config.toml
hidden_size = 384
num_attention_heads = 6
hidden_act = "silu"
norm_eps = 1e-05
rope_theta = 10000.0
attn_scale = 0.125
bias = "none"
init_std_down = 0.0
learning_rate = 0.000911
weight_decay = 0.11
final_lr_fraction = 0.1
batch_tokens = 32768
train_tokens = 359100000
dataset = "wikipedia_en"
Each number is 128 + 24 x the weight over its row's rms, rounded and kept within 0 to 255. Layers, rows and columns count from 0. Numbers have three digits each. The size before them is the row's rms in percent of the matrix's.

# layer 5 MLP up, 1536x384, rms 0.0566, rows 1288-1360, columns 192-287
094:128157150126139103108097125149090147162179131100122122139121131166149117116130121145096103135125151075166115108119157138117106133157161093144100116145090108118120152122116171165126145128142105096116125151136124125121121151138090123116145146151121102127127151138139088102161145132113159137
102:128123139150122139150166147157103133141130152131133115132104120171121178099110137140145186169128142113144124136109130111163143114133176118166112134145144130184120115119150112116128098082111127093143116115111114160146132169159167112144112167136137126180146119166131144112151166127122121125
080:099175146123166123163091148116151114123156080143119069085077119153140124113142133157159087106131112149116171141135134128081149125122165120134112144123110102110143056144113135083161116143100093091102160120111144108086116075139142108175117085066134134107090113141116098129094129162126146089
105:174128118134182138137120094134152132052156090099143102129139117131149140123170141097098123106122151122126110155158146145070106132097131137154078128160149151144104078144118154097120117109146112129097115129076137155123123140110216143097118114131099113154118116132137158158138118135129116130
101:113113143097128163122161126129139133149105118131151095141106081116107134137114116124085115135120136125101136145133171131122141157141141143108133074096117158158098135129152122145071142115109137135105165140134112156095124132158117122137135121116148159148106133148154133098164124142098113129
074:123160159124109162110119154162112102129099107145160133133094159133132091115109130141087089110128124132140108145117163211146103156109101116170115154130109112150093131134138098155186108088121178116124125132127148101142131126115112143150114143141149108102080102115141094111115134107151064106
092:140112170138094155105100108145127116103116151122129128166107131156131159100100068136111056101135124089111091159124126155098071109127126106126126128105123148156137131109076101132135134116124120097108131136119167139122088131131131112103118156150131141124097108102174133124149131137118171141
095:115102118121163125119120133120131132141133111096122160160122095111140110113119109158123160143107129124131109111133100089128159178098141118132140108079128144108094146110159121105145134095126101137116109134144124099123123132174144169104132145101142131146112092120153151117162149163143075140
100:110110109155127144069085124141159106148118102153089131119148145116170081138156136110106080126143099120126126152095106152124179137132124109165147119148113126127102124120093114092166128100090127108150107116101109165170134104121122165152127157158106146127094123114164156160109133152138113093
085:137130121153095122126154109139158129100165140144097120143123146109137134140129158128159121120149159143117165147164131143082140101111077109157146114198135071119091139171120191117127116105121144129109130152161129120101152127100164161110129140164184145099148118143125107156112077153117170132
088:153134139149160172110134108098189082141127127143104082133133141114124099164139157118105144134135118084140102090105124126116124153101130149135146092140116145153059099116122132171110131122097128130107178122121057158143124109139116138187163113127138130175145113119109144109105164154125114122
114:070135193139155160093128132123120100127163153129104083131101115139173161115143179124159111141124097072132131173106112145136137122171142107108137119134164111112116095147146109141148122154111134115136136100099131110110142092107123116152099125162121127130131141166139148144138139122127135082
080:077139150132135129096155181104124054130118110122162090128122084111140122123093102094144094111139114099121115138122113095131117139172105077144136163128124114125104156135116102126138122132125091132143159132098129096140124177101122143157185123140137113138158148172129185137125111092104097113
121:131168164125137102137101135138135128133122113115109144132138105153144065162120136071129159108111097145119127137121127097183119126164109144131108104140084155131124097103108154137128120144128109106152138075102122123121151146122122164107145088149105133099129143117132162163102093121144117094
088:142161154149122158124143140125129101106140112135149098148122139065122210113153092093128133127119144161122110132121140135100168153128122116095099079095120101160134137139121138137103144099107172116122094119154111128173121100116149113125130138120160131118126135134102105114134139103155130132
096:131159192131077149109111119142131123140165154120117151134109172164128136104112131179117102097101138108149084155146153102114107115165152080109116184121121114120109130136145173131131111117171096085127150134138127082097163164102124154116136157151141156131159132097148137132133099103128134146
105:141117102119162091139138149102138117165174150087119127112111116099139172098123095078137134111141114106123116112098103075144110149136105133093110096136075095113108158118097194132160109099093094124103126158136124129110088139124115123158165179144145080098095125147096109144114166166104116105
081:141171155145114105087148091132150106099141172105159097156131134145111137087112129154112071128157141132132164139138194109106112144132124137144101121134130092109152151144090187096147124162127120107112094135113130089120111148139121105116135099093100166107137148145176112095141131124152105113
082:067144147157135162108137110118116095105119086114120104157120165131136135113143136155120116123130143178116127146143138168105174137132098100110111114172093088163150149125116141105108104113153179097139114133130152106122160115093129108149141109152151180113141143115111107130115118134137114117
118:117116142186129139151116144129145095132122117109120134104125166123164131133128180120131100104148119136102128120108134141121129202135066140129109106095145127092092144146137098083149111152142133149129104160095116134117174166126110128130112089151131136102120143131148191113091127146120109158
086:134139138125124120130132157110123132110154151113180157147113146107150140148082119132145157121120137160091136137109135109133088182121106152129150107169143148119095141172147153137094132093100142112135095126153144126163105112100138153084146134154124107157137163088121143097159131117168139100
094:178090136171114159131108120101151123085105130078125101151107155131130135100151130181086097096133176154133122125125151141129116150178105090108126159114141103163130108132122149112147131136140094147183101147086173101141116110125180129108161122131105113139145131092117093101162101112125125123
090:086099188139109119124109095142114130131157129107099143123133131092097127090104070116117127067150149137144138175157137143173103141112142166154136144139129150129122120090130124128100117139143107102181130159126138187160107147209123121140112111106135138133120124095152146127136136116131155102
105:114154134164136126127154115132131118169123103143111122147117128120141111135124150114145105098129123101090192125146100146101147150121121157137121104124136075086168118124147154102118105151156106066152138139128115089099127138137065135120128072098121122105131112150144128131134141137097121117
095:152112137152129133126105118147139091133151154110155106132144168111130108120132160109152094138118082136094110133098141065119113123106129154175152120105121109117066098156115143133137122115123156186131145108105082168171124116128116117169107157125104093144133133155137124100094097141125102099
076:095157155097095159152143125153125136097180200113138098129164153166122147103123092110119145169125121104133162131148178109087119132131139160161069161147115098116165143139093161146119126142129143086115071113127139121142148123151117166150100081110116159138088125180127134121127149129178105105
081:142158137121145130087099162156087083150161088140122174128103150149148088114151079129101167131119133091181106151132143143159156108095101143125113103108113118150152113118120110105153120099143133165122126155132159139133172085121088152122101140141118107156134089129108160086137134099135131154
111:142154119131113152115157161129108132109126110119120118120125165129087111125126149120132125132116098149126136128154150139092070119118107142113128110113151126110098108129133179142143090151134092140100130132120114130146138126151122125145127157115190186148156107131135121148118142147141125140
106:127134118126174119110140109105112064141132131116114128145081133113130095099136136142145107142125127111106086133148089151143159133114088101181103137110152083130125171130107093138152077128139129130128169158133136115139106106085184116172151145121078139148124114107135132153093152105153137091
094:122070126176140097092095157136118121158109117133085146109138129174140159130113122126122107110145122121181112125128114154160147169121106093143119155133111140145098151102128148125111113155169101120148135162148128097153164104147130125118135133096129115132146131078144129104148110130100117162
115:156134127153134138132069113112145137100102154107086129099086150102131129128097113103128104111119080103133160165132128104114174116177093111122093090180146129143135129125111160135105102129166125120147121148127168135156093088154139106127114147135117146121123125137129115092147109143146113118
102:101144159148115167145141134123085126110141119132107089124087160110102142138113156079140132113133113090097157164135118138118109112077150136135077101137112097134154109103113115135112138180145134123088155119147136138098134113144137118185141127124175156122069163173139119088150155124104123131
106:114134143108108159130215100118137122144177092141158095170119126118103131107136130114144105159134146161160156116103177157151042161110110094120133122112147131113141135108131162123108089128178106097181144137125118122134159129148115162156156096130163180099136101077124170112154119148142131113
090:092143152122122144107111091156124120147124164083117108108113115129110151113144115127129143145126093110131100150095131134092082178116149119176133141099185103121142121134138125151122123110118142098122150140127140144091147162173083111125103113130121174118110164106113089109139174083145158093
092:161132117146115153102164122176129118172140148130150109116141164141110162095101087129111102135133152126173112099095182101173130143112142136133141148094125159137152131137101113104122122158143152142109118147143093109195161111156118114118156167130149158136121138143141125105161141153131148102
088:110102142139137130129181163119085126107170157124116097161111126092116122133132179161163134120139110147093122112137149117135145150124151121122094149128114145097102152134083145129077153149122154119090113126142135105152126117142141128150114119116179135116096125108141171122107126112109106089
074:144148139133115101145147182125132124082126155111141126133116166119084128148073118133125098115159110087135156163147174141163123102104074109167132128172095122167092167124154113097090111131144139107126145128127116102101127156142069163118114172117122143128119084134135161113135108131115154103
121:080116124135127125097144130144117136090173143124151105111113091111154134122137123112132145151122122123174176111161126112149123122132110159105141135126134159122126118166080169107158146119142116135124150120139141135158086125133130154122118149147105163104114174130075151131142154151127144140
115:132130127150098076114125096126096116150177093076149144169117120128115125120162127108151139123119143101109129098111151164156140236120125123117121151129158126088115137113140134140126095161182118134100098053092135119120099125144099128112114141109128139109141103149130161134119109082152135117
104:135141139147123115091158143118104126096133168170115054111143118093126111117142121144125155131128141135135123117198144090128143143128101133095092122126116096096109106125114127123100090107106146159118114099119182125133147122142145087164126095107117139156115107102121135133122128127157117113
102:140075105111121132109118089104133148089117172122082097159128101116111152075170123181094089104152098139137132122107125152116110134132113141163085117121117111092129120162093125152136122195111123148140090062129158157157099074133081090148128097136159115132158145105146124150134146105119164098
090:129097202160166121158125110157142135168096104111114158129119126099098094118077090130124109144132150099128120163105129135172087104201075137068126172131091126158132118122143133105130120138165125134161176107110117148107130167152074110113124168091120133141124094103178103104133093116172136113
106:129112110120130096123086124158086103152114185076098122102112120111120120140088124116142155149138131113079144112152160117133140151093121124106069163131121130121093113119177115131102121127138142156116119157117088144109138100116189094134140138101157119152146160122151111138218114147134133117
091:127101150106145125134151153121128124147136157055124176152112127132124156150108158154159105094143151131105118134118129115128129114125096120090123100108146116143165122132157140070126152158124124144117120130140142144150122142116158085138148149126133103095103147127119125096150130099200099077
120:152138122106147145093099150137126108139162137115153107111161133105092086122119146085186167154133142178152166131151168131104136110132130118108135097098146152133150122124146095117125151154124154129127131089119119142172125139153093121108130087115117123098129143133141150067130146129146112110
117:119158138100097161164106113092136158125106110116103130114141142170134109145185122136132100111127090142089146090167145161120065118113139101129140116112163136124109114116115158130118079119134147117111122148140152154113099154134133116141130104111131175128122126094076124125106163149096104138
090:152137158119107148158107100114138174131150136079126138139134095155109158101123103148088155126154106125094136151086102127091149118123118114143111114111139108110102125109122141118092106124136125078148131112162107168115111127153073137143124181112161152088105115128113104117137148124122119126
095:168103113126172129144144118118117121111113144115139135093124143144125183125156157106187137110139155121138125138095106121075124145137112165129142092125126129171133084189151098106128131088098139145128153096134107120096140115138141126097127119137100109123121140116092170084146100123179132118
102:145106155099110131166115163152120128099126127139138143116129129171096122092129133145116153128132142118139128126157149131122097136112081132118088119160128136127159096149122121170112137157135161173145141116109137138120125100088127151105101114125096094138098121111139107144145120096130164130
119:061125152147123128146105171134116124146118123117144118113133124103143061135152122092115133118149116184111132123090156083150107160120142122145120127118113114139124112125115167097128098155146088126127153085144152114119137162171142178148110129111128107108149122140114181146087109102159108153
086:121141124114077108132148130103139106079146133128115168165122136151096103137120157107142113161143145104149112130126142148101141160118117102112132138122112177134126110111117165117098129116163152119105128125110140157120117193154150190158134113158160148106146136085116145117182106110129099112
103:151125159123117098136127127128104148108138142075131122136132132119161146109158140160131180154123128140117156134088150124118136131169153109131133093181123185141154122098094131144088107165154119130152074136120122103138117134130142129135132116126101143127106095135085105115146122112105105122
087:123157137111134162117109166109137121106179100078178148154132152133136120112104166176199112088149152126130197150108153127178116138134114101120125041161170113156147121117118191138108141104159126155121090122149148089126108103103163164143129098144123087126108148094143130110128136090184124134
090:145095160111170108152131102147124145082130138093121121141136092123108158109121135095114146137116119098121107113101137139122138148143070091148131068132129087156076102147113132096144152158128136153139198126144126148115131156119138121109116124122116146105107158098100122121131143095148088099
108:168124123133168122083135150105133140100158104124173157107142135150151096121147125161117136150139130152125139161129127105126105156143146122087106087126173125147079046129131105115146116144138142100127104133084134128113099128114093110108123125152114107140131130130135156083158114093136080105
102:135087121170095141135121122126141130121149138102124124159156167108130124174134147125109101101134115104149106105167142138141110120137131125124109131142183151086127082156149157103133098129141151147072109125138108133101116165178124129143095154161147187147112130115121154136132144122153096140
080:145176115091138179113095147130132147102138150108091111113092147127105128114124138134124104118144153085152137192125094110126130106119128110147132159148138105123157160110142143170154130138094116076142131138135155175125159147115170154142115103147112188075081129189129106130129156144148165171
113:111141123138125132130105135127121132115146119099123123107119169126150087142153134131149150132115115130138089126101183132162124163107124142178123177118156130126065070151145140126115114140102109139113117122118107108124117143149171163090109115131091117115089122122150181141114128134063142159
111:135130145157149143123138162106109149144161146138127084120131149107175101136156125111127175125127112125140121172121127145138161161134136110094099130133164151187119124129127135133109124121149115105179112138116174100119132114103121154122114131132124127137147113125117126085112162147132129114
087:131166153112112134157154183146103101101123146133169134108136165120116147113096127154108099135134128134126123120122154129154114126164125113152171160108128150127139128123112138125162119124139154119172152143122136104059088150141114129183147144111150149140107121115130167149124103150140124133
104:155135102150091203109114135117108157138137142109123127126144153127128148105119097101134147117119122093129126119131102101110161124107133150109124135128105143125131115133124137117110147098130150116121095103123105134115132127135169154104144141172132162119116163103152117141136112161149100157
087:120164129137083160139076095171094137058157134144117090108117130163137145144120101118177175102122140147121152169133091123135159145164114114125115106147135109113150101107118113144152119139097108122156100132085143134093078154135102102135154091107136145142142160116151122133134123160158126124
082:116159137113133139092115118087150089135176124131118133120093135158126107090176134094130124118142115111189103090119122131102164135124113094126129093156174131102123121141117106117153141102133128115119139119160098122122135123144122174150135138120163145109155106145096138109102111126147119147
113:132145149142141156140105168128102109105124169112075103162096153117102104147108171115171121102131093160159112097127091175084144141161168120139099107104150132127119105144073108143086126175111104107152133121184131133121168148164103138138118103132091111169131142134097121093131149134120121109
073:093155153156123124108158165115125127109143155087151134095089121160098119124122121121111088162135131128105163128166149132094119139098146100148098111160132144108154128122113124111156133115165167101095113126130101123147135144145169139132124091126172103166094114147151134114102112166135133106
094:156163114142192144115125128140084152109111096092125092093146123114119180078138138101134189157138088134163163126084145086060150152129113126155059108139123155162119131129110093149110145130127144192145110140108158127102129145122150120130116110133158126171088152142128149129123142106104128149
118:077119092118151109083100142135147126135124120132122137154141125148141120120147097120137107103138104114121151140104116094127111141098106106145114141131067129145126130155115135141108076122129180126119135128087125150129098112156130122150171150127084145117121143116141125117132115116134129111
091:126141156166117145089106173166132118145121137124133112142108106114115103160134124158126157082117152141141080129126159127153120119137108121129141183127116123147076138090146125124092093138136141148159139079105150103128103172180128092139121181131114138138135135096116166137125132114108095118
116:108093148101174096168153095139117092112086102149161076138136065123146138111147106122108110140227117152122166112118124157131136115100120144119101161114111112136100120115108113155120159127134113137171146148131145162136128126111150134134132119119126148090133109091148107136080132124121144132
120:139114135111135124121153116125151084178121145122155098115109117100140171109191136156164128160111139145102125099133072146130127141116096109117143136133118148110131091142158132126096103108105160112151113120115124108138176143143117141097125128130129165174116132119121140150096134168150120130
117:122077111099112164114105134131136153134093163090111130094064069118138126090127160144166102122122095167107081147113146138168116140149124144097101149121195136135162123071109139152119138141083131131155133106118101091115136153137099132145132156112104093144136111095080123111133102134132123133
091:116160085176118150131151193164123094143136099136133086149076161135116167147153148138175109135126166135109136135137135091119152158121151160145099127101133146096169125162108135123165134142131117124055101136136213147149142095104139117139122160126138101113137147124124150105120133133134142132
084:130092135125093122142125161105133128123168092093133146129117161100116131154101166120153141125130155161098147115136162117138125086144131118078149137166107140122121124121093115126094148103115124160119119117123111136124134129090160159142119163199116155149115147152135124135106155124144156105
# layer 5 MLP down (transposed), 1536x384, rms 0.044, rows 1288-1359, columns 192-287
083:119115133119122185140157115104157128099119125131115128139129131099108143116136150076154150147128092159117160141161117098149148133101122152143172117134149155121113106147127093111114114130125129173130112094150160130107140128140141142126125089131148154136128101146107167139102090108125097117
095:143134113120134119123130145096105112122164105134127140101153119089144106132136145107092079096135116119160140091127114133120110158108083117094145111082157138103105114143085140129154173176146113155113142138134167114087107078126073160129156124161094112090121122107122115151127103112113117131
072:157088132122120126106156103122118134140085158101121165142160118097109132131119139090109148134129117134132109123137102113142102104148099152155139108104141173108129177091163119183098120115114162143162094142121103142169119188097123120096141158184129127128154136108141145138142128094137127152
101:088131112157110122122127169134112113171112178148116136110153115147143130106099126147139150163134107135141153103094101128165132109194145087085174127118084150097139164101122127158117123121141106113153137142194115087123109120142102086146131161139175167118121145098108098129088141100152150094
098:127138092145122116142081139135133128082159129147116170122129158115138153107137154135159116106124110127121153108114082128117153122122146139158112188142164074110154127144123147126179128122157134171132112147129139105158139126106130127151124158155112121112127140131073071149096110090155105139
067:149143104142141071154146104090135129133175140103092139140167081128121168105167138115146145137140148123144116145150104088103149103150129147117127095130136146132173130108111172105098140174165079159163162134119094123110119136126145122101153104119100158131172157164120145146148140125078191164
090:110136121151150117134144139130120147138124106134136099098148126113117120149134156099149212146114112158163150117166144140199182130138134143125128097120160122106123129146136153108126128123147136186162162123116077101154134143121113115158146104094120098140152138141092108140125135084146091103
088:120114163127065148120172118114104146131113123117124136102116191147145150124136152130144078116146093113126129102157150158128114114124116140123128124164141090162173139142095134153113142144115111128131169125076148170099120142109114129146158117155103127099141156130112108157102111099125169112
098:125141162095120126143153151139150140128131132117172129153102104144112148121110147091169147118116134163108146100134124098120125139123117147122109116120115145110137135120162115177067135131140142123149149133116129099097127165150126094118128122133119126116152124133079119123144135103142121132
077:106121159103159129137089131108121114152092107110145122145152110120148148107116120139108115134093084122143106109092117094162115167148155129103095138047109183117139115114145081160107137128132102123130123131091140136154126114176092106152117162064075108123128131126131152114124168110157089133
080:127117128118080106111118162189087180125112142115147150157158125135125156109116087125146114112104128155112161179138133148140119103138129132134085134108128096121182183130135138090152113100151119131116086140124181127144116148120123142077112152132127108100108135131172091155150122122125187136
114:143078110145123105110142128124125121099081118128186131119111133120126116104097111151118127134141098158153167131155100139103130118086125131152150119149082169123125171125101148099118118090107125124117109158117151126142126116130088131104152155126136146129117117126102112178133145155135109129
071:197106122119091120122107101154146168146165118129079158133124165142067141140166141159107140120105130164145147117107124138137139130118147187137115105131118142146151096100123151132121131129123142128128083116154116156139132094133160134102069115126120158127079108103129074138121109171127180146
137:124092096126112141124135125124138115169146086149128121150129121113120183133121149148120061140085137081117171128128118183103156117110150106132144182105129116107141152116150100134122143145112154112093100166131151129144126107137152090174135153110123168144127084115090086089142161153092125139
078:126112106121152096117108139135129147126126131111138128136132114202115063142119124128122132112123125114129131120121120131153097141132119131178101160133168147128110098129128136107122083134151085131157170147098145118131113155158132178100142135135105131111165118126167129162131108140119122125
091:107108098130179090135134112130148126142109107155153107107152082052122125156123120060128120143135144161088161136118089136160146153081106194139116102130144144138162110137116056141097146137091141162135105113159126137138098110158144114137099074126105109136124109172093142124134179138148120117
102:100112123125116154124104107139114144092112127142124129143143161150123088122136149166112126105128129152136135169131162149128161121115163130150161193160177168147128095148157099139143137122140137115130119091138121129175141111154168154113105094130134148163125124092128134105144103080144126112
070:091081113099143148180092159108101131167128110111094142099123128116109100167131139122142180131121108122093112139136092139150130118126148109108139134122143168114113107111182092161109133121127139147135138124135094181155111117120121147131148147162168088125124132091105157172122103113111138122
075:163131125107121099155144125139145141138120132137121109100132116116108140151121118074137118151128107079139126097113115086141076131116164149131121127084143150092121105116137140139151143136104115165128128133125107143144092126144117155108141190124114089133124124159150167125095143127094178143
104:136114148096112129109127119128122119177125136164141110159116150109090152111142112154135130128133146132098104102141132134186126079113159177146116141130153161089129126113114112120097118081145122129139125082143097133149149102142137101142116151112108080119147156136166111143154095102156130129
075:126121135102125134135142085147164127143115082128083100117113113157108103106182130109115095133148116114164154105145120139147155100133134101138085141135111106142175094098110107129138122175144142139124146128114110141136154123169135104157084093114107147123133108169120122160108151125089096148
091:084175147082140120127133140166067152175139116149109138122164106109128123137111154088155149144137106117129107141140113097117139127069138145147122096115108161096115140128145099122132145117104191110066134097148103139109132136132103130129121135103164144134114132126127141151104160137154145140
082:184142090151170112147125151140143113146122136136137101149124105166153126167166169144136131149099106095121107104133141114110125124168115106110110103102127121119117136139115142151131125115098132127084135104133131090168125130083096134095153167147148118154131137175101108126152127139112087137
100:153120124103117120132099110132151115121148105103167105138122110122117138114138106111090170154158124123140135145139145113132123130129101073102103151179109181169092116108131071136172140110099157152114089093139155173152120122126165106129146144160141114135126121097099118135136103110163129158
090:104140127105111108143150133117136135101104125143116157129093113132148149133130124123098129089125150129171142112137104191167117122143129105099100154154140143138167151090112125111114133151142096070117098113137178133097147137090153127091173116156126127096131123129139135150165131131144175144
065:136137098145165091100116141108123103156094070129114157125098092124139089169130152150147110105133148132123099152107090174153133121123128061115176103122148159115113123117153094111164119136142089150133186141129117122125116107107120089103137164150129100117179143093147129125144108097113164134
077:150111122135111138171163103095152171124107153097140096133168125119140155141110149131159083118148134169079124139136112105091095148162140119133136151157135141113095136130137128127105110155102117103156163103124108117114079169132173136134161094130120130078142139152149110154117122133129113134
099:117156115125163132110095099157132126097126170107125146156130098114189142113139111113131106124123154120146152097121114136159156129131126147104115155172117167112145136097108083105102172134119132109147128118147167143127104121100141124095112123128076085098105171144155122074142120102104146105
104:140129145139105165119121143159146148131128127114129109121150136140109180132093096068102124095134140109107153133127152114128127136155163117114147127142085181160122098115151143151095147121116121114128101118133128120124115139192101146121114135131135124094156113151106098116140096147091140183
084:126194111100110152142126097127130129117148123097146120121137121099128084132140168134145134146117140138062125119109188079115114138151134172145140111127126127099124128140112102164126111140102110168111159085129142157093139136138141101139120102143093117118150137150133127150085119143161153097
117:141145122129107104128182127129113102119108123176185133152145107145121090120159125126114120141187142147128152104135146137133110126108146134135132129111125132137119136164117127131160142140103091115111127078115122126111162127105121105141109103137158099120158132131105132154097144122112136151
095:160106117116137110140125142150141124150132147131134136127165112141147144119144098194101120130112136168115112111134144124139153138171113107140162129137106142147099123154107141096131123111158129132128105117135112131161119156112119120079140139136078110141161089107135151149121122130116141120
095:136124135175130118106112160117131126109110152135123145105104086100165150095137119157155139144161112103098090133187072111124180114149126141121127107182121125151134110142118144150143188110060138140104172108126135129108119136138114121108069126166107098174127148121143088112094147099135151142
085:155119125143158126141139142147119131127135103154145146148114157140152114146103122130122121109129149152123162123170111149165154089144114118092134111183076156137112103110110132098135141133146103155111131126118110130163106110096141147140178131129151101160135103162156136138099101150111118152
082:112119141120152102155105135099102156112150084129124100118128103129146113149145143125139148130116121131111126179161104132127120114147146122109107085150154099135114106086147163163153133126111107145147150115096139171104138135118131159128137057124093112119130130104122120131111108100131103171
076:128157137113117122117091118117144140158115096132174166117129105136139131127142096106097132125126148114158142162133109134113102111121054138130145116125152162115137102135153110113159102120134106133173133110108150120090139137115108105118138151147101103139165134140135116123162124123143158156
066:115108140116119147108117077129117109175143112146122126130135099130174107094188147129132148138091155167161104124130116097093123160176142142082123127075157141104170076106113158152129136120129115142136130119131167133159122084140185096141144075143127108128156181135132126145109134134147093164
124:158146120130142092141122157112117121178068117155118132164132178124112136098121123109120138097178141160116088119094149114114110116129112144119131133144122074117118175108144101129090177118154142122113161103159110135118141107089158081121160112134174127147141119121171084120148109114123110091
106:079118117083135139123101159162127146110122102107131181119164149111074112124106124157129093160149111101130086117138132138119133119124129132135154123127110120128107136110128107151109158132127118148133155117139114131121127138125165088136187137147149143111120162117164093151143108147127143125
095:101101123099144102146121148154160123130107098077145183150128135148149149148116115142120098107114114157117164139093122146123148132147130141158175114122130155155123169141118111145145193160113096107138124153089091138130113136148121145085135138174125115129152117170120127112140111170107168134
104:095150133152137134147117143156115097138120130114172144095122142138138114190096129098149128120129127120114141132132143127171161126150143149124105169120155105156134146093161148109119128102117165127133135195105089126107134162105155176132107150142128111123102119123130114095127078145151112149
081:139130090145075129097128142140128109079171136163146108122118140165158140115167160134118145097113088160133142120150144121108144138059173116150114094121186127110138111136112134171126107135099133134123110146147128100139094084127168155129146067152136093126148156141067136139126130134111133140
106:125155152145138157113128152085161159124130095155109127127143172147169130146196133148116126103137126130137126113092101132114118089154143106143142131115121126136167174113113103137147140159082105085116131123139186097143122118134088140154069139180095127132098091126096129113074148114118096142
082:135154126135089111137106115157103131115138104162121103121120114141126146101169085125116116141095081111167159113133134129161125134153143109171140134147107130117083122120124138139160139075148124080112094138130115148123145114146121164117110148122094138177155105131112139145094132144099167167
127:095157147175112126158132142115150139123122120114097139142123133141163135146107104147156141128147146077141106101113077105120156178090127146151138167137101095142126148155138140173122129103133114126090131149161125086120140113157147100121121092159129136163134123103138077140130091117111121125
120:148128117140144114092110139142119109148143144101148108135125079060145135111117119134119150140116170088190107154113119096148146141133128125121116153147124144106163119105122083173144153122124098145147126142107116119161120113143147098113126123165163114173142154159190173102153081115153177136
082:099105108136165114107158121160114113140093082168146142120096145101115085143150164099195104094129146131152136087151166108168133145150126160114142126136135146150121139148130114171144125102138124192119117172081138110111149125145197130127149098123092103165132147110134127133137116134143121138
085:092159149115130116123112121146119117110131129144155145151147104128132080133112114130069130158138132152125098097145143132184135121126144079140088152128134143099086155074136128140141127189158112097102128145130172121150151141111111118134148127129123140096103111142147115153096160117088108138
098:109138116153126121097125094118122121179139125136118157147116088112160146150162150126153137114122140151111148142106111126135167144125185116109155150095143096130108118085129129118140118105146089089136146136138114107126157153172112086148148134124163171142173132120099127138092142132131116129
132:171147148101114126091158109125141121111108097146141126133132090130079191145123136133151108124148138138139161118138127178090138125146088113116135164124102143112101159138175100115135135118109181121137077162119128120107136116090092113140103142150113150130153165125125093122120127116116130098
075:136134111166162157110105133120115148164105121117132085120125102095154158125127113156118114120132119147108132126141123110135130079122147154158136135131145059124135139150137123125118111137098115142142122142129117107135122070131107074128117170110114124111084145160143116126102131138106163130
095:118114107103163161118113137129166131144130124189127119139121128148102155154145105108116069111147127119143101111155134164161112112122141162085120162061122103094103117152102127111152175123122172120105149104130111152111150156114136109147128152118140135133128162136123162152112139173141161091
079:106088113145093097122147118147103142164086150144082098096121092124106146109151092091109135177109082122140071105162125145090123117131153088132126199104105147115100153106121077131141105137095134091101136136127123165129149130145120113103123194125116152115141122178123126127140132157128118127
079:101162110102121139127114142143118109139134101129151156124123145142143099135129138173107119106159135133170153152141137141131134123148175161105142155141120172094154150090137116129137117083159084118118064129116153085137119120134122131163146135127156135144162138162139145132131106152123150153
100:092120126114102112158177127143121135156105161128147105100107134114098149141108088093130084148137115109119112097142157132135123113109138116121119139130105153116173145093104152136100106123105072147140157124169135127115138093124177166149165149123183132150132140137129127134108139132103152140
095:097199147091149143082109126163093143125132105146133142107109104116138128059103117150189123138106125139126136146115101113117116128091124119128122140114089131164145129090103112140121128099119107132159155132127138125138139126091148144094149122112125067155137183132095109114124139138114161116
074:101116134143119099145166109149112090127113127143142113152150121130159143127152132119128146119092091140127139077133166143131119136160100144094123097108090127095090077134104100092088131131166115175132127114133119106121103093134085082139115138092107076175148105069134136106123112098099100069
117:131135126105138128097086125168123109141156123114136153127155161111121151135097131117123123153137130147122165159171125126098084125134123071092130095155097158124133170119110100137132115151195119144137117103163156136164123113129090082110155116131166147136150155134156118135149129093140148128
106:130120106076167111100125138160091144104140119130132136100113081106115172082130143148132066133139135106138149107127108126082112108099122187141151113120120087116131140131093135126161126138125150140115130130127116137122125129125167118175162136126134114104106153169115151107184136106104161139
075:141108097125164131122131096112149137147147129118085140154093073114122095129162114113143151093108133116153133164144105121109118130089150145112076081140148108113138106133143147120095158100102119153116106137109133157182164093091121139087109077176129110131151139145138102139151140085132160145
101:123142157111197090151115131137152100150146116151114137107107147113127101138152130170130129126111147142130088140117168132158093116147136112127126134145124124095132139097125108135150125180141057155128140127129161133162081120074090097122135127106104095172156130144138105157108121117112151073
082:128098122110201087116148140092153111168110089137133145160156115086116100135134157153072087172164128124134115105140176137127122136106153137115150132100127147158121171117130157112080160122157136141099142101152113127159117117137115145122122139140108099098097114140099135133140128116128152117
076:131057130154134125144122116176115139118078139109149138132149142104127118157065112140111104111105121138073174165133128138128104126126131157143128161100087107159133146102160154123089103145120111128129119151094150154112122103132157102106165126133080120115086143122173114131164129154128120135
111:128073134134100116121172085142142116123107135144163127092124069108150153094176060132143120153135131140111153116178104128141117111123106143119120154135117136134127114139183119154135135097155118133144130163107129143116141117117131145105126163154160107092125112135085141111114138171093124150
062:165113092106114135117102088139132140155133102135119122165162148083167149148148128118132158107086145121150100137099105110164142129162097125130158149117125118126104135095152150148076128162110093165167146149120137130109141093118094109119134170160084153091157151104110115153136135104120116135
084:107104129103077115152131119097199102131158147175133161159112138134143092166113131143147057130143194135099112139111073196166143125134139133132158151126109135110123126126149136127126129154116128062130147118133122124149124102146141138097165160139109134107157094133147098124150112112129127104
118:178114133131104137143121126133154144123146085119128128144145152160099133106159156087129117120135137140103105102133143156099142137110116145165157111089159115103100124180140121147135182148093177134114105116111115132122145136076123156160092108147146093095160106137118119153139115146119075165
080:141107129099149105153166088084096120115145121116121191117127147138163133091120139125157136164158104134118149143106105096115120144129114176134107083111118138100151103175135112125161149133107092086088143157162134146153138090104120149124120082129166143109104123178136095115101105170153138145
142:120146128117111137085103154117162178131162152113123157112092131121129152137115152131098108115037113101148113159125101147118121130139142110117133136104133156118160118136106178078141105114119123086125116132145124118129142136144108117142140150144128119166125132149098140121155124116127118116
134:162149111122157106112103152162113145113132066130171165132126099156109115136098116088103123114125120159144107122158177138124132150128133125108087121122103164157109114126100137131168126155173119112112150146145156143118094136147128111160163140108143133099151128132093126121119114106140138104
129:137185156124171100162136088123106130125148109109129111121159167162123124167153112122118141124157159158148105079094140123135124145135096159137162129127098118104091132160140131122175129131149136135122134125115113163119109110099118147093150098138158177080095144138182126151135134128118082105
087:126138175098159120124094089074102139088130175116126133100182142147136115122133105105103150140138116139127126117109120161121088102147110104112135148185139105139107129110130115159109090100132138127169154113129060105137095152139115132095128078129109139139104105125131112151127108123115125118